From a checkpoint of a small transformer trained on Wikipedia: a variant of SOAP for these matrices.
Each number is 500 + 25 x the weight over its row's rms, rounded and kept within 0 to 999. Layers, rows and columns count from 0. Numbers have three digits each. The size before them is the row's rms in percent of the matrix's.

# k: layer 20 attention key, 192x192, rms 0.175, rows 147-191, columns 32-63
# q: layer 20 attention query, 192x192, rms 0.171, rows 148-191, columns 32-63
# v: layer 20 attention value, 192x192, rms 0.237, rows 128-191, columns 32-63
# o: layer 20 attention output (transposed), 192x192, rms 0.228, rows 128-191, columns 32-63
# gate: layer 20 MLP gate, 384x192, rms 0.219, rows 0-47, columns 32-63
# up: layer 20 MLP up, 384x192, rms 0.215, rows 0-47, columns 32-63
# down: layer 20 MLP down (transposed), 384x192, rms 0.219, rows 0-46, columns 32-63
k147 105:454526444458481471515529468491494477476469422508466484516504478502494494538474550507519462457505
q148 107:468508486552428526523473517513519483436508501510475456528485525477475507502433485499506539483522
k148 112:468529533518518495489537470496506517495492494502479530531494535453531498541495487447526500548475
q149 105:486477511492505485542523563492527437451462501530523472509473486522494475513482474479481524507511
k149 110:537502481477512497507557480548545459500519476490508458521504526472528470483498446525477519517504
q150 109:516516484521471497492556482513544510472538505494518532528529503482582511510510507524473531536460
k150 111:508510571483492498506493473513506509512496544510459499561487510465491477512479478523550500489535
q151 110:526514458508486473524490467494422503511531450469526488520466514495484560513513479538530487530482
k151 115:523473468498472461480510520524467474497476474511491484526513476482508460514547501508463553473575
q152 116:544496503478463456509473486478511493483536466559492513482511476476500529508467462497520472486557
k152 116:514477506500511465487527502491504479470513538525487559495507488513465528517510492504458544483513
q153 111:471496498534466538492487473492518506517476503449485482496480469490517465509525467502515492475470
k153 112:497488475472503489557466454506464467541511474470527489493435522450508477485494513491547508498488
q154 114:475451502459506498516507477499494478492505465538464521501496525467486526480487541486446550488480
k154 116:513513486487469489474538485501488549527538466508484484452473509494513497498538483479510471518447
q155 122:539512467465483512518453509482490515509463498502502486486532477488490512517511482510500474431470
k155 117:535477512517488543459438489540517481483457540515536461518531503460526499464516492540490530501485
q156 125:484532503489474489506473499466524497533465486548451508506462544489542506451465514526491495468532
k156 119:495476486474487519458469479501472483519509527498523502471500493495526529508507502523515465454539
q157 116:487516501513498478489490497512479507503491524449497478480441486529482514491460457499510554500448
k157 119:532510512460499443528512491543523528495494510497481461515511479480471488506466511524497491466468
q158 114:469458521476456512512495468501508501479499518498502501512507494491506528476488532476484547457528
k158 106:497481517509517521500499509522467495459483555534516498515485534553482500507528502454520486498502
q159 114:539529510458550448513543450530552507473522506513538492520501463526471473525488517466495492508466
k159 113:494529534461548473464453500505541492511520516474518509536512464484482552524487497493510492500525
q160 106:469537483500453511517514491501544528468487542509477512488470479479476499503502459420532537517545
k160 108:508485525516540523517524526543517512525546499531496462502510501500502511477473490469500520543492
q161 091:492481535523477502482493516511496514464511531492506487476520537528522501505490464497539519476502
k161 076:479525453504506488484494532491500508494491528468491516454478532424504517502482474427473475509528
q162 078:471520464499481490479491543447551502518506479504488508485492513490477480479523530498491471530508
k162 094:482497493437472504496509497518497500478462525470508541479509531498515502518487507504462540498487
q163 103:471493468479517484461523506471478507521519491505529473518464466495518495495484534531478505515509
k163 084:481537509466494525488525507498479497472555506524488481539506459574504517470487489482523481494496
q164 092:519517498513505498517492518493541457493515508479470490488481506460486484511466493486550519449495
k164 095:494475461550481531556463477499512496472449476504519472508526481492468496507528511468478527468507
q165 090:542436538470499506467485484515496525516474506478532521450518483453501505497516475459483484487476
k165 089:503526488486508520446478503462496475489478504486518473487493526493486471471497474525473487462481
q166 098:512477529472476544496489465498537472464479448511487489505490484468486524453487495491449438464461
k166 094:521497509511499460507542472473517475504495507498493461497508487491494521507517473534472505476500
q167 096:498517484514475527512532495522516521532547472485531532491510476515552451493531547519516466527504
k167 087:523424523506520496474500528491480515509481505474506554487473525438493475492497500478510519483502
q168 096:531497500516533493482512454550488509523519460475541506471475467533474530498494554478504480519496
k168 091:491547560492477467490513503454527478524512453497473533516525479491488499488495464526508492526486
q169 107:509471522477506481517491477490477466451472474530441464555485472485509495528478519479484493453527
k169 082:469488512525514542457507489472489474528519440474524526508498498499496472505467500493478503456543
q170 096:473436487515499466492508508519486512496504477539538485476507507514541492520534546493520525464486
k170 110:479536511502507541504528511483530486525488524504534526506526551497497520503464488495501548508508
q171 094:449472500454450504489509495521526541490523487518503480515489535467480485528527487489498554477478
k171 103:508486477495507517538497500525517530535497494513505471476502548500510554531470516508481491516505
q172 100:551508446480491509500532522489544524517510540481547519486514536535522487503516481481507490564495
k172 099:511474513506481467526509482476464492459493535466518508491565476483509517505542507483473498508508
q173 104:463542497541541528495514481480513532492526488475504498435480513448463498511492474530495466517481
k173 104:526517552487498508452505495480516537550537479474513564501505527506523507503550507533524529512496
q174 098:498459478518469533498517472524453477503573499471557526516484494536514524497501552495448493532487
k174 112:489529531548503478467510523511492495446462549509512528542498485515510531511510524480482549475502
q175 100:529511470457500524483515475572541518533538492475531521522484479460485467481483514483471485495488
k175 099:517497494498488570477509497511499506455501467556519531506484468494471507456505483458489502532495
q176 114:500501553505528422484479442509520469503513522517482506490517501520483514538501423505490480526510
k176 112:513488509484503486473499506457465488490515526523468476508507497486513474492486496472487522484507
q177 107:495504494502541523515469482465467486505510474486519484467473479438452511490434544515506475486512
k177 107:531537485505485485468455512486484485486505507518523460505520487513487535532496505564500491508516
q178 109:507541441529457514503497511546514510509500478488463460541497498520471515465496508507501486472510
k178 119:518524541470500445497524500489536514523445532454496493506467479471482485496499494525492523484527
q179 111:485515515500517506503513515515486498469487476510505510534530472498496513550481532504509468554426
k179 119:510503516512463464498534480507516555414526490499491495533503495508503501473524501498490501498551
q180 102:497480524449517507487490466500444536465509479497475526476482479514503470513493504491543497505482
k180 109:536496501481442503507482476473498487488546510516512532477536535471516528508524492530511504514517
q181 106:533525542519494477501484491482498472512468498469505485484505488516504504481463526482499528478485
k181 110:501501499466528508499514537495510477468479477504497519478525479513512564492510443541531537454483
q182 123:462500494497471535504474461524519513503529448483476470487501485483450491532481462490530488496495
k182 121:513487483474456506537512438561510481459461530507506476502510479486494466510504490512489497484521
q183 109:494503538512484487473515494481532492524468502531495502508462497509499481457511519498491483553510
k183 116:434521514518531463515519497462487505477504463482534530529499521482449526489480515483449488501501
q184 114:496515471508472513495488529490474543497492504485512517500492553513493488485539529499473510490478
k184 108:464494493543486487503493479477545512500494523509518490499473523524537513496532494469525469484492
q185 102:508456514539483496512484537423469495529512519486531482475500539483460490482526520455488510500530
k185 108:488515465502509471491506491471456447495472487487484464493492502473531493459496509464482510472483
q186 114:506508489478521456501513544540444514531502467480467456482496538479463550479511477478497486478475
k186 110:508469509534471467471526528516550484506490500543482482492492503504477521485502493466514519535472
q187 128:494486524515513511524451519468515478516498472511483453514519493496509464489485481498474456458504
k187 110:499501514509481502508485487448506497514501484492483476517464511493545481498500489502515486503476
q188 115:516503479474554492545475521532501505543516491430490505529490474493527479531499527471480511477507
k188 110:521498499570499489514468508462486514525512508511535557490488492499503511478463504480494523523547
q189 109:485484504451531487508485515500478489508507498477522523477508528500526482543496528511501494549541
k189 119:491536477528485529519501505513535536518556525531504501496503522507457533478511486509559491566465
q190 124:491511511509502493502514478529535478505513561490486481500520410500499535516528490501482468508510
k190 117:501511494495514497473505474500481463488499498532515504512527511529493508535510532493493522469479
q191 110:461498528472498532487488523483453500494498497487558485513508489526455503475478496480528540511488
k191 118:496538527491521499517462544457508492493497473481436451494501480496485493529502489468480467541505
v128 096:498481486447518517511502478510460516507509504501446493485527488465496506509510486491521522531509
o128 098:495520494489462512510467474514495482474496477517489519524496473457504494468490487535533526527498
v129 094:526460516516520487478506541437511478489507512548511497541501461493499511465499433546489478474532
o129 095:512485447472570488499504499496511471522530466547544492527478504529508526501488504540505470512503
v130 100:492481473539532477478443511481524474527510485506527532545464516513495519425470485493506518479520
o130 100:457508498497530508489465523489538539469483472458493512508506471515470485523522543473516529515497
v131 106:513484524508469484506469534474475504518508499507501518503525479539464512521508539501550559486469
o131 102:490501470500489475500484518486476531522485521550539496513494506533461511472504499537513490515519
v132 102:519530513520498498521512506480480500463463500510458483476481486540471519531519468496516533555464
o132 099:480495499517492469535514468509514504497503542521503518501490499527488516485505514519507509497514
v133 101:523522493481513448482533511515505510467492494493482476511494499486472529520488505485515511493533
o133 101:520532539546445511512521477486484487498465486489514514544508537533485513508529485459473530534536
v134 106:511522525494533488490553523449525521484516457548526519483477501521492498502469494500477552470518
o134 103:494513488467498516488508537466523483488507515506513507557507552457478508511465539476482499463449
v135 101:501454485512522486508496497487516516531540469450546464444520547531503510447476462437489480497473
o135 098:505483505510484473517494533494498453491503499514496478484498503545481489501490507489464489486437
v136 093:468501503534510473496485520491475482533492525502508454507492501487506507504526458519464493507531
o136 093:507533504510472501510459518494492453512499555477503498513553481498497477491508473498497473522448
v137 103:514541464489503466499518467488490520503517536491526512471516501551501509504507545492521553464451
o137 104:517524457481497524456505450504501496521494510493500495499519506517479470547507470489497517471538
v138 097:493485559529508491514494504490478498492514483523488460499473553536500513503499517533545473450543
o138 100:509513500542477461478483473500490493551490544493469496518467510504507510523493501497534471495544
v139 094:524488509517526484473532509546561511533521494505495543484457536480467474495539489502495473474469
o139 098:494436481521510547471506541520517498536502455506505545458473474486484509492546497478544477531518
v140 105:542470518520507537511479496551494513512482478483570502520513473476478471459509496518454538530499
o140 103:579482504532501509485490501496476516526503502507501500516465472506492498473480489531509475508466
v141 108:494451500477495521503461546505490482475507509481482472473473514463477510551473482515514505507484
o141 103:523476514491494515514516515503505482512520524504506519497484571508501447505464467492455498490499
v142 103:503535489510523497503474467449514530507564484454493503472473504523505488529494524527528477484498
o142 104:543508501524494469489495507514509523511519498487517523505494504518494471516485484516500478504527
v143 103:524482485536478507521494542546501493468506541518456527453479519513536502539533477541454500466505
o143 104:564513491498501505497528500536549489482489484526498507523502465524480501537557505499473523500455
v144 115:488499492513530442508498521510475506515448511473486465504541487503474479515511501510502446512500
o144 105:504509492530482469517460492534455503498496510492505453473510507500498478494522508527512497499496
v145 100:514522518535523483487477499493477533490506427477475472495536493528507541504523531502495470536490
o145 105:467460526541494500488515501558496539482554475512484452502512515509439518522471510542518490513517
v146 094:480491504490504482509501476497498531524502536515502521488502541504500489532487491510492454518472
o146 097:465475504498474509489505491469488500514513507510516439499430517528519498474467442503528510518457
v147 100:499483491515512481526538521492497496507490527551459520475494517519477504454550490502497498461546
o147 098:461515468499468512530511530481492482527537516479448537519514482491492533524505527489494551505516
v148 106:514445499476500483500556504495460509469502455491494488506483515479466493513491476492519488454488
o148 103:464497473498522476506514527463503511468493506521538559471486501499500505521532516478504493478517
v149 101:501473491509487492492469502569485500467499522519524482521484547487521506511465517501464480518491
o149 102:530505475529521475521473524488531515466502479484436496489517482512519501503500482526489514484512
v150 102:489508536520519513496508496528476515510446506524467481448517519493475509478486500496486562497532
o150 099:511508519527507537515497465503504506463556512538470474513539461503495503498534493468477507493473
v151 101:501481501473526492503540511535522517502505523486485493459486555485483494458467534472497490514496
o151 102:486500504484467506481509487518495469481514462485463517521528509473493502495532487473508479485470
v152 094:454510484452479490544456499521502570472504554505539495466499499473493471509507518481511524486501
o152 097:467519507458493514533418462466491518513489519478524481518488550539518472509493524512516465492450
v153 101:528499508515530521443507495478496454466494528519462475509490471509495480534526494497516501512506
o153 103:505465496505455497523454505524476475456503508516507478479466497492517528504535459484501530531513
v154 101:466495518495486512497521529509487467507504483494542566511564498498475487503474496469520510501504
o154 098:440481522475499480490486489502488518498504472504488508527528506483513504506470516485487520492522
v155 106:492487506512528518458477502500506495534494522557505531532502512499491504482507458540519501475480
o155 099:461500499521528439485474517483491514535530524479522515493494513519547505513509495518513504468499
v156 109:531477525499496496513466540510511485513525489475547494497495533494485506505476499538503519502447
o156 107:491492488513492493494491501469525503539494511505478512494571507470529461485487499501520489488496
v157 095:521536482489512519482497460547524470482500478485502505492495475517493462501530500505531511468573
o157 099:512534478497491512482520474486551499499516506507497478463440525481496457510512563473500459529526
v158 098:470463492520458501504533484514495525488470519500487449502508492441495484464526499473486484485532
o158 100:533494505500474511476545460487471535483496536492480512494494487566528489467499522488500540492503
v159 100:506523509474522489468498544514495494458487489479500489489522506485500500510501501587497503476548
o159 098:491499489499495500454489471472534509435519502506536479497542469473484514529483514526510495518506
v160 100:477512498504453443495507473507510491525492480511500484480509486465487489483479509514476484475534
o160 101:457523513525432488475472493533516461516529513495475509480507527504520502476534501526513501512539
v161 105:527501490433478489550483509498519533495526469478450477500505507478483483500488535498538463502456
o161 104:515524458479490482483499498525529530515542468477469483459501496523500486523498497501536531465464
v162 093:491487496548479535482519476480509492477497523514479506486496467476490469474528567504486504499529
o162 097:511504473476456514514524522466499525481500516509514514503522475491502506502538550509494499506483
v163 097:464552467541498512461485511535495531507509488537510473499502462510494525476512500494518464504487
o163 103:498508465520490504529525485517467525484525528519495511481453509480528555499514506532484540528514
v164 100:462527523466522480503539538515486463527446475533535461516496493462527480498462518438465517507526
o164 098:499486528477479497528533556481470504485524462530508455485484497521527486523479520488473511525501
v165 100:520448512536528504521512504478516513461503453481532461476458509483470528490513489523490438508545
o165 097:522504465465490487566499490467540536509525499497524502499519510525475492494488505544446512525581
v166 098:491506494462465513524494486468471511561476472518507486471474497485501511515452501464559464525475
o166 101:548466514490500489554509518478499487517498465493474495508514491472509503508519520468522506503481
v167 098:455474499484473514498506521440530501527480475494521482492527492512528481489511524467515492503511
o167 100:531511535474523508508525523462502498536514504467466551499516534530511479555504491488492495489523
v168 099:502505497517498494501525485487503529509514483461487471427567483484542480483512525526495454515502
o168 102:490509481505529498523482498470471516483522434478457526468507429495493461478533541484495493516493
v169 095:532465512453538456534471514446479505482486506493502461490471496484507455549523530499560479520499
o169 097:491500492461508508520500481473504523476445495518513483491509565459526496508519469437485502536525
v170 091:496542517492526493483446524539545488476473504553531499512482462488489495476540515480460496486464
o170 096:530482503520491536482521522516464453490515486527539473495491488527506462513494516459493502503457
v171 102:494460506525500500443447533492481466496506494490531497506517544479419542522508517442487508473497
o171 100:496472485486505529545467500482489469458551486502528492512547528503502525479463485475497537486530
v172 100:508513499495525475459471477509504528514566482488518481521511494511486504475498512482514534473516
o172 102:468525528501528476483476453516481521517500492514541502546495539509467486488476554472503465492436
v173 108:503540500561481489516476513519488509489500500511496485520519481436448495527537501537503489523485
o173 107:450547500520494514506520454521508496503500527532521501473511435425459470466465473491488495484552
v174 093:512526505511448514521536511522469461486460512551500467475467513515503477502525514500533510507474
o174 096:540513521480484500530488505493485469482494529536505524485495522533500543476517535498507459512490
v175 102:504498501502480511483508488505467509490497504507479466515515512520483511573459487503481511545522
o175 099:524478485500482510501499470565471495483450500500487464538510529482492491499517495517473483506532
v176 096:428502537508496498493464503471509494460505442488488503473504510478466518559535550530518492497465
o176 097:540555503511522509517470474474446502494539474530454488468505499519497519515488512512528494465480
v177 105:488494478465491534532525446504564511510484483459488454511463467467483504490480503535458476506552
o177 103:535460524486477497502502462482520513519525470516521545495524534499506510471514528525490485484522
v178 103:503494501515498488497463487509489494481458514488439512523460469521500493484498485534449541459483
o178 100:487466554483457499485490490535516508495513521481512510502463453521485472438514490534488508509514
v179 098:522495513538478525483517513510469509504512488521485481492471488524520506521480519460493462504419
o179 099:505496499525494492507545517552489495516487533528493464480523468493534510496502524550486513498496
v180 098:492507516471465540476496489457494488477479486462511504524547480487534492553491439482524494482533
o180 097:526466510517514474473452489519566471443444469504522486485513463515516486510514497408495483516507
v181 107:507534504476517490498501465497488484516507478509500460479488496533494504527509496478468517496516
o181 110:519493507544532493526484489478512470518540498561512439492463505525442510480526499493485506499539
v182 103:493485538478537526490507479485513497507485509490522477508518495488514504471500513490526456495552
o182 104:495524513461510506466475481505509490497499465511487503520454513466470537505485511482467496514492
v183 095:439523554539475483468482479553517518479468525450511521446511494478505467497526504524566461481532
o183 096:483521537550497505435469484505446518511499512499485513478507508495526492506526521503508506526504
v184 097:483533489459479490522497501538491517500486496473501419493493488490475495520475486549517512488532
o184 098:522521481502522494521478511502499510506490519541462464487497536516481509520436473472519484513507
v185 103:484460481485475464491495504500489448522487494498534514510514464509510493540520489475524460502501
o185 104:489497454466534469509480510507462489505452527495491510510482488535508487489480518500530466495516
v186 109:515486539498469509488486492512512525524517513531506518543521509523519441487500486496492530489492
o186 107:487520499524483562488508532539519481468469536507484514487512505511546478537468493502512481521516
v187 102:527492512519477518478530450472490530536522499482483500467494515517479485551533482514489504520526
o187 104:534508480506485520511529507489464457493499520536505466495503493503509493539527522463490510497490
v188 093:490544488477499493496493503532520530523493528492469443531497482525494492498513476465500497503499
o188 096:548495460506498495518513493526496480507493520483486498530534514539462491492522520475487515532454
v189 104:512534503497499529554508509516498505493552522503515509499507495484517487513497467558517498476459
o189 103:457515481533490518513503479495498532502491530519513510474488485447470487527516519539482476502494
v190 101:480475529528504518526538519479541474515492482490462466483513498485456481554543505498544429528486
o190 101:461505530506481462537559478554522481512484460545466512499484501502471486534500537511525501539509
v191 105:483502486490521509470468542514527465490467490478479539490482463460522491520494504521518486531545
o191 106:519510417495500491521476482487488483460498465483523496494492491513525481487461520526532482499504
gate0 097:493502509466522520464486500526497497530509456473490521481507499549483510501517478454511497523483
up0 101:506536505555506448544523478533517496511488483503518462486474505495456502517478478502494554485508
down0 098:494539526472501522523466495489478488496498495529486471481522484493447513529471506498470524471516
gate1 090:497517528494507527511478494526497504534505507511469482510479515459515499475505573486467498563461
up1 093:501499521478497500487497499484525514531510511497504447495529506540525488477513490499471451464499
down1 097:461499511479511479524488508539554463507495444547529487501461549486484549528513522503489527498490
gate2 098:489490549505507469462493491494490513485516468507542496482488522522481555486498486481468501491469
up2 097:515512532555511447502473491456492501477489541516572485510460477488525513531510538502487526412509
down2 101:516471549533499473513498465511527492445530531517532503517554496511531519489502476474458489463497
gate3 097:475458539490485462498529507507502547467494519494514510493518473500514485467487541485521465483541
up3 102:499470504556535512509523533511496488484523467504544493533500500531513506500495493466531459498478
down3 097:481485499535527499524520488504532531536510525531538480493492501510523509499535512468459494489525
gate4 100:469513502508503516493506472522478529503490509531512523524531534525530489520497552476526508493464
up4 103:475497488472498557483476511521486477482477493521520477517556509493492530499469494543574516473492
down4 100:508515503498496483508503491463481506522543523452486513525502496480519516492530525515488520543538
gate5 101:533499511512481445528508505507522471525503503461485495515434478488489481502519505503503551528480
up5 099:519541483519497492511528484550510460507472486505532506497505470506494513520526537483530482531486
down5 094:535488507521509479519513513514536488498498495497466474525513484510448479532455514517485531494509
gate6 100:539482506532530458509527512492512503507539438453507510487513526481523510514530500501505470485488
up6 105:486498500442527523510485501476510477473507469476518489554456513500501518520457505487536482520503
down6 107:519534499472480479462513532494514503509492509466501501489517536491498511441479509465484531491488
gate7 098:523500505523443516554518504504487518497500477467489499528429486508459495513541467486541499484520
up7 097:507521481465496500490455492544515496506555497472524483483504480517528490490504487464479512520480
down7 098:500526555475513531487507504462491495465486518524508542455487461514449522466507470509452478494538
gate8 098:557531541496510536524475488456492513514546475553536510503535499534444512522539476467487496456509
up8 102:498493515513486539528513510495513502481495475473509469471494514484463513524531553505503518514501
down8 103:498471470558513520476495499508509480453486510523472517518479490520506519477514482518491505453478
gate9 096:505500550486505492493502462505519519497500512502500487499499527567470522526505518532470496540478
up9 099:490522508447533460495508533503521480540527491477515507498520502468494497492518498526495479474509
down9 096:479505526478528494480499535485487464502488520457498496518478469450439530473565523504477439525476
gate10 102:534483527510534548531481453536473493507484530510471499493469517518525505471514499485514499469474
up10 098:471518503476486515501524506530465454497469548516463512478515496506492515520510505519477486462552
down10 099:493513532513511517492496525517489483529555492508502503484470525546487490490547524529534454563520
gate11 114:522502532566535464494506468481497490505508554510510527543491512462478481457486512486521466500509
up11 105:509470549489554479509515497521506518526507482496515458496537519477518520552486483491489477505545
down11 093:546477502523493507485518503481472451517506494475477498494505508490495473520510444482492525494506
gate12 099:502480504552554503484511459477487485515448486466480481525525480484497471490488469488502454541495
up12 099:473500520493496501487493537511475475534485502486476512517519478568511472491460531516481445504482
down12 099:514551509486499491513528541472498497518513464564524489479525529509516489501518540475488571497509
gate13 090:505510464486528497460463532487485498535564542518523480524498474504525515464489498523516544512458
up13 090:477514531489550507467494487509529432514506539493516528473506528503523536493501484486489446497469
down13 094:489508508514479512509493505499477481480467516455475514490483503497499548498531523456470471481473
gate14 098:485520515518505496527464461539509471503481497465501489520513515522506454488522522487477498489517
up14 093:485505502554496504517466476560488505543544503518482502488533463499465517491517511509508519465490
down14 100:502498514509538513514474553503478483502548530482491475517499524521526518533540507496476510502491
gate15 100:501521494504494511550505522523498528463529481514506544489438495464552507485496495448500491534500
up15 097:515492439497482493502531500499522559512501474509499511529490547506517484483525470490504498487499
down15 095:463523469451513487497481529508486481529466506522485512515521504502487525496438538506504501506482
gate16 100:470468471490538477514516468521499507476489470494497469504495524481495503520448521477467588449494
up16 092:524540510468470473586506501470482488472515481506509509491487459476496471516506531508490509505517
down16 097:512514500479479510481516495488559499491469528501546479546490472516508527509528500533528456523506
gate17 101:465522521474479534472531549504484502496516494484536536550514539490560465501496547495499521459513
up17 094:498534511479501506475514518474476498476525518510538485474472502497527493485444442432526527498460
down17 098:506490502509516539478462479542492462469488490493544449500479441500494440523493521501507496463511
gate18 099:476533467514493540478463501523555488521527503501481514515514479466478515482546497509467507478500
up18 094:495500497508533549517502540495516545470454497477516439517466489479503464483495494494486572497515
down18 100:480462551496535498478516533491446498519491513481509501539487506504534463498499553496519486494499
gate19 109:537446515464524484491492503468442500454516490524505481491517531527509518520507525527466508516501
up19 105:527529491501502494465485538467508458522509554485511500502491486503491501532513525517481510528493
down19 109:514476503455505520516548541507511472510480477494516497505518509506484497491506520492532478511472
gate20 097:486499497499527492483439480479483486495475486546479499482511528524467526506515508444463482514525
up20 098:502505533506462463509507512497484544538489491472516503503510501512505461491533491505494491473536
down20 098:492492482485532448524532493491480513473514480477514470499503481463516504476518527487488490490457
gate21 100:458493490509496499532460539496501530495474506491471490521493517535571521513514444485530462518483
up21 102:495501509515499460504508539479528491484536473506491471481452485528499505555499526574524520498497
down21 106:471545475471503487497501516502479454471487502480494526475480495444514522469496482465534515539531
gate22 105:508505461497519522470492520516427527553461467487517501514472474479433510480511524538526517504465
up22 107:493468504485539480523518527520499503475468432463448547490558514490505480491483499471495501474476
down22 104:465480499463496507491516470435542476487499537503480501539492490501437486548519445482517493461498
gate23 100:471493521494477481485463499519476505560473501478460500522528516490498507488524505531493509500501
up23 105:518549504431456508527454491473477485513443482485534509490532510470517523507510557518490524504493
down23 100:464465495474504485534498525528476466511452572526490556526488509539497482504472487492505484489523
gate24 101:485490538504503525503487489497528483497503497511502483494487514489492484513508516495507479510472
up24 100:465498495510504511502521545526486478540451450512507476514507483490485483528538494494487518560485
down24 103:512508530487465503493529496506491509518514477484474504465463533477489503462477509464484506514514
gate25 098:547468493492523503585462474543523483522508482515529482481468536479512488484481534479490509463518
up25 105:523499515483533493512501492454491448501511552521464488492506545528517505509451470530511469477508
down25 103:472513495498511493504491523491475538516496522501495592475526492476478520521485512497513507550507
gate26 101:519457463492488487521479569514512502511485531501505479483498512500488514485511530544500498511486
up26 101:471485509520506478462512526546539470450486548449493547519496512512484479502442507503486488471462
down26 101:521494499486521450477485513527498469501456517496499448507462502513512463504524493496509484536479
gate27 110:516480486504509519490506500534471515481525473481480505495493510533536522506474529556492475538503
up27 106:496484490490475501502501506506524520547533466483501534492537543487498462526510511519470499493489
down27 100:553535468489492473468530492533537522496525456495522492510489506504525497543498477466529507490496
gate28 107:516465528525491457526479519510540531491521536475539520453570473478491500531470526472515494499481
up28 100:544531532517477496490443538553471485484515509510520482475490503492523515505522490509507501484533
down28 105:476522522522488504490544495492560523530514497473517540504521464483529461505541508508502483537554
gate29 102:494454496485466502553485527547529516480522506517521529548474551516502508508496481510517501520536
up29 104:521529516487511509546499462568522501466532518509499499499441459508481518499514524493537478486470
down29 105:521496490509499494448490504500567503501502478485468530509460513508508478472539484526544494488489
gate30 095:529508445519488523498507465525463479463490526478505509494503523492486528502528460514499484482466
up30 100:499474520528504474496437539526511424499523479516483485466510530471492481499492531523499499494468
down30 100:496500494508502517498499531462491521517502520502470502484508526469502456538465454470495505433471
gate31 097:514498517478503512480510454466495498488497519527478519521499530462461512498510525508504490502515
up31 096:519483480501474504473499530512461494444545504448459487514498432511513511489477492472512482486523
down31 102:506507484496519490510504447555500500511485487478516465478517549501473512518487512511499482502541
gate32 099:468535548480523515482488532482548535480483460520528477441516453483514514505494531473499508471499
up32 099:507478467530510503485530480497469522485502500432477506469480519478525510526532503504499527491495
down32 104:550477474542555531485526520501515514456555539503479514518481501520530476509470495502493513467522
gate33 095:506470530488493521499467503497475549526519506518504490469483514468507477506497526517515530508507
up33 094:464517533491520517502503481543515509436489516513533528521495532499519498477522502471462466517561
down33 093:482511529476489490508517476483511487554499488497505513482479459476460501500495447493532499556497
gate34 099:482486493464502488490496490478476454503526509522516506528487543499500520511491498494447546495514
up34 097:489471435438522500495486466503493513515522475493518499492516477527533483458487502556491497547479
down34 100:522516472504525523529507517535469487483496490520502494454504515558517482483470484532491468496543
gate35 098:471505524487532466478550458501493510477504477494488482530531565484530473540531501501485532508526
up35 106:517486525520487473489522515448563493494539507489490489568483461510504489504534518541495476524485
down35 107:532469489465505503496566528508450485510524510525524507513513484532484487514519506525539490480495
gate36 105:493474477460490493549551493473498466533452478518480508462481504488526488516443488483501496517485
up36 114:525498481473504477572471519472491496533474503520482474492485516542490519483521524505480525474537
down36 103:508511499500529480508474478539491469499517478517506472491526489488488486487537481503468492506479
gate37 102:443516492493515508479497511481534514561470498519480546486539488528489518506505487491486467489491
up37 102:502479569512546481513475479479501478539479532513508490489520515525507504474512436488465510481543
down37 100:478503523540520533473501480481497495506462487475513520479495498460501527530498485495503495455479
gate38 100:452502498510533490485525517507499519467478518530488495531502507557532495487512523497479493460480
up38 105:554437536522475502482493513511508521523496515537451545462506501479483524457535566517497503544523
down38 103:465506501522535507483503492499551476528491465485468476519529461490508488484488522544489508522519
gate39 102:530502485474513469505550537486520490467488459496509469501491500504465497457547478483462486509517
up39 101:466506439487499500522513536506519489491527472488490512517468444463521447481510491489483485490524
down39 099:513507496516484505519528572507478505536504527501550503460505466509475471511492509497487504539498
gate40 105:514490498499522516464505503507506471492473476530488462480500480460468492466533508474519492486514
up40 105:558483515534479503494508498485510507517478491512504479501463538517503479526464503499475558470491
down40 103:470493494517469484487481523482531440550511519517477510480515455479497546489533504467489485450507
gate41 103:518494479555477494437471477505515470516499503499494513518519473520513500470467466487520443481544
up41 100:511476467512507506518504486489481523451476493494486532476492489422560483506539505474517521536547
down41 096:514500431501479518509477537508516515530467534528508462521515487472483442526518498493465481502486
gate42 104:499517495477536521513523500495511516486468472517500474551505523502499511479505506496515518506492
up42 097:538515504525500490467496497539457485453494496540476494466486518483522488548500481495506466496466
down42 106:473462486460478491472507448498493526485493520506511517502513513550527539523490470475492517501493
gate43 099:481514534486485539479514514526508528495495534519491414504509498504475540493480550493579508519465
up43 102:517507480522529505477516500491445498499503483527561522448487518509513511530499455491518510416542
down43 099:525507510493534504477512500530476555476522528480533520521536544524474473518524447474534478476506
gate44 104:495550524497489504472530478511492472529489485471502479458479509456494530448507458489505505534505
up44 107:490470504456519505545509476485488553491464520493534488485456502503472469504555503528519479507522
down44 102:508480507518483465552514490514540474511447512530476505531499513499508450492496477509482484482529
gate45 094:495497471511501498508495488515532511500495479505524529488529469506484534473463521505480487494506
up45 099:496462516477500518492541518465493494487452499461480524509528476489525532484452467494478490516474
down45 093:486546499479515511460485479537499541482476489526519504507501471524494511521470517452484507536485
gate46 096:549472508501499518499499504528489498525501515499505468530474513491510533526491522536541510475499
up46 101:489508487514478503454526503461476552516512529492513489544485482501498522513494468480504505534540
down46 101:454471537506498462520525483500493503489454511455466504530493543559502510534527521499477508498493
gate47 095:495510453491526554494466518461508496490518504489466463512524483482490506511503476485466481513509
up47 102:481485480483487469498509472520469498496534543451476498531481514531451446509539515511485522489503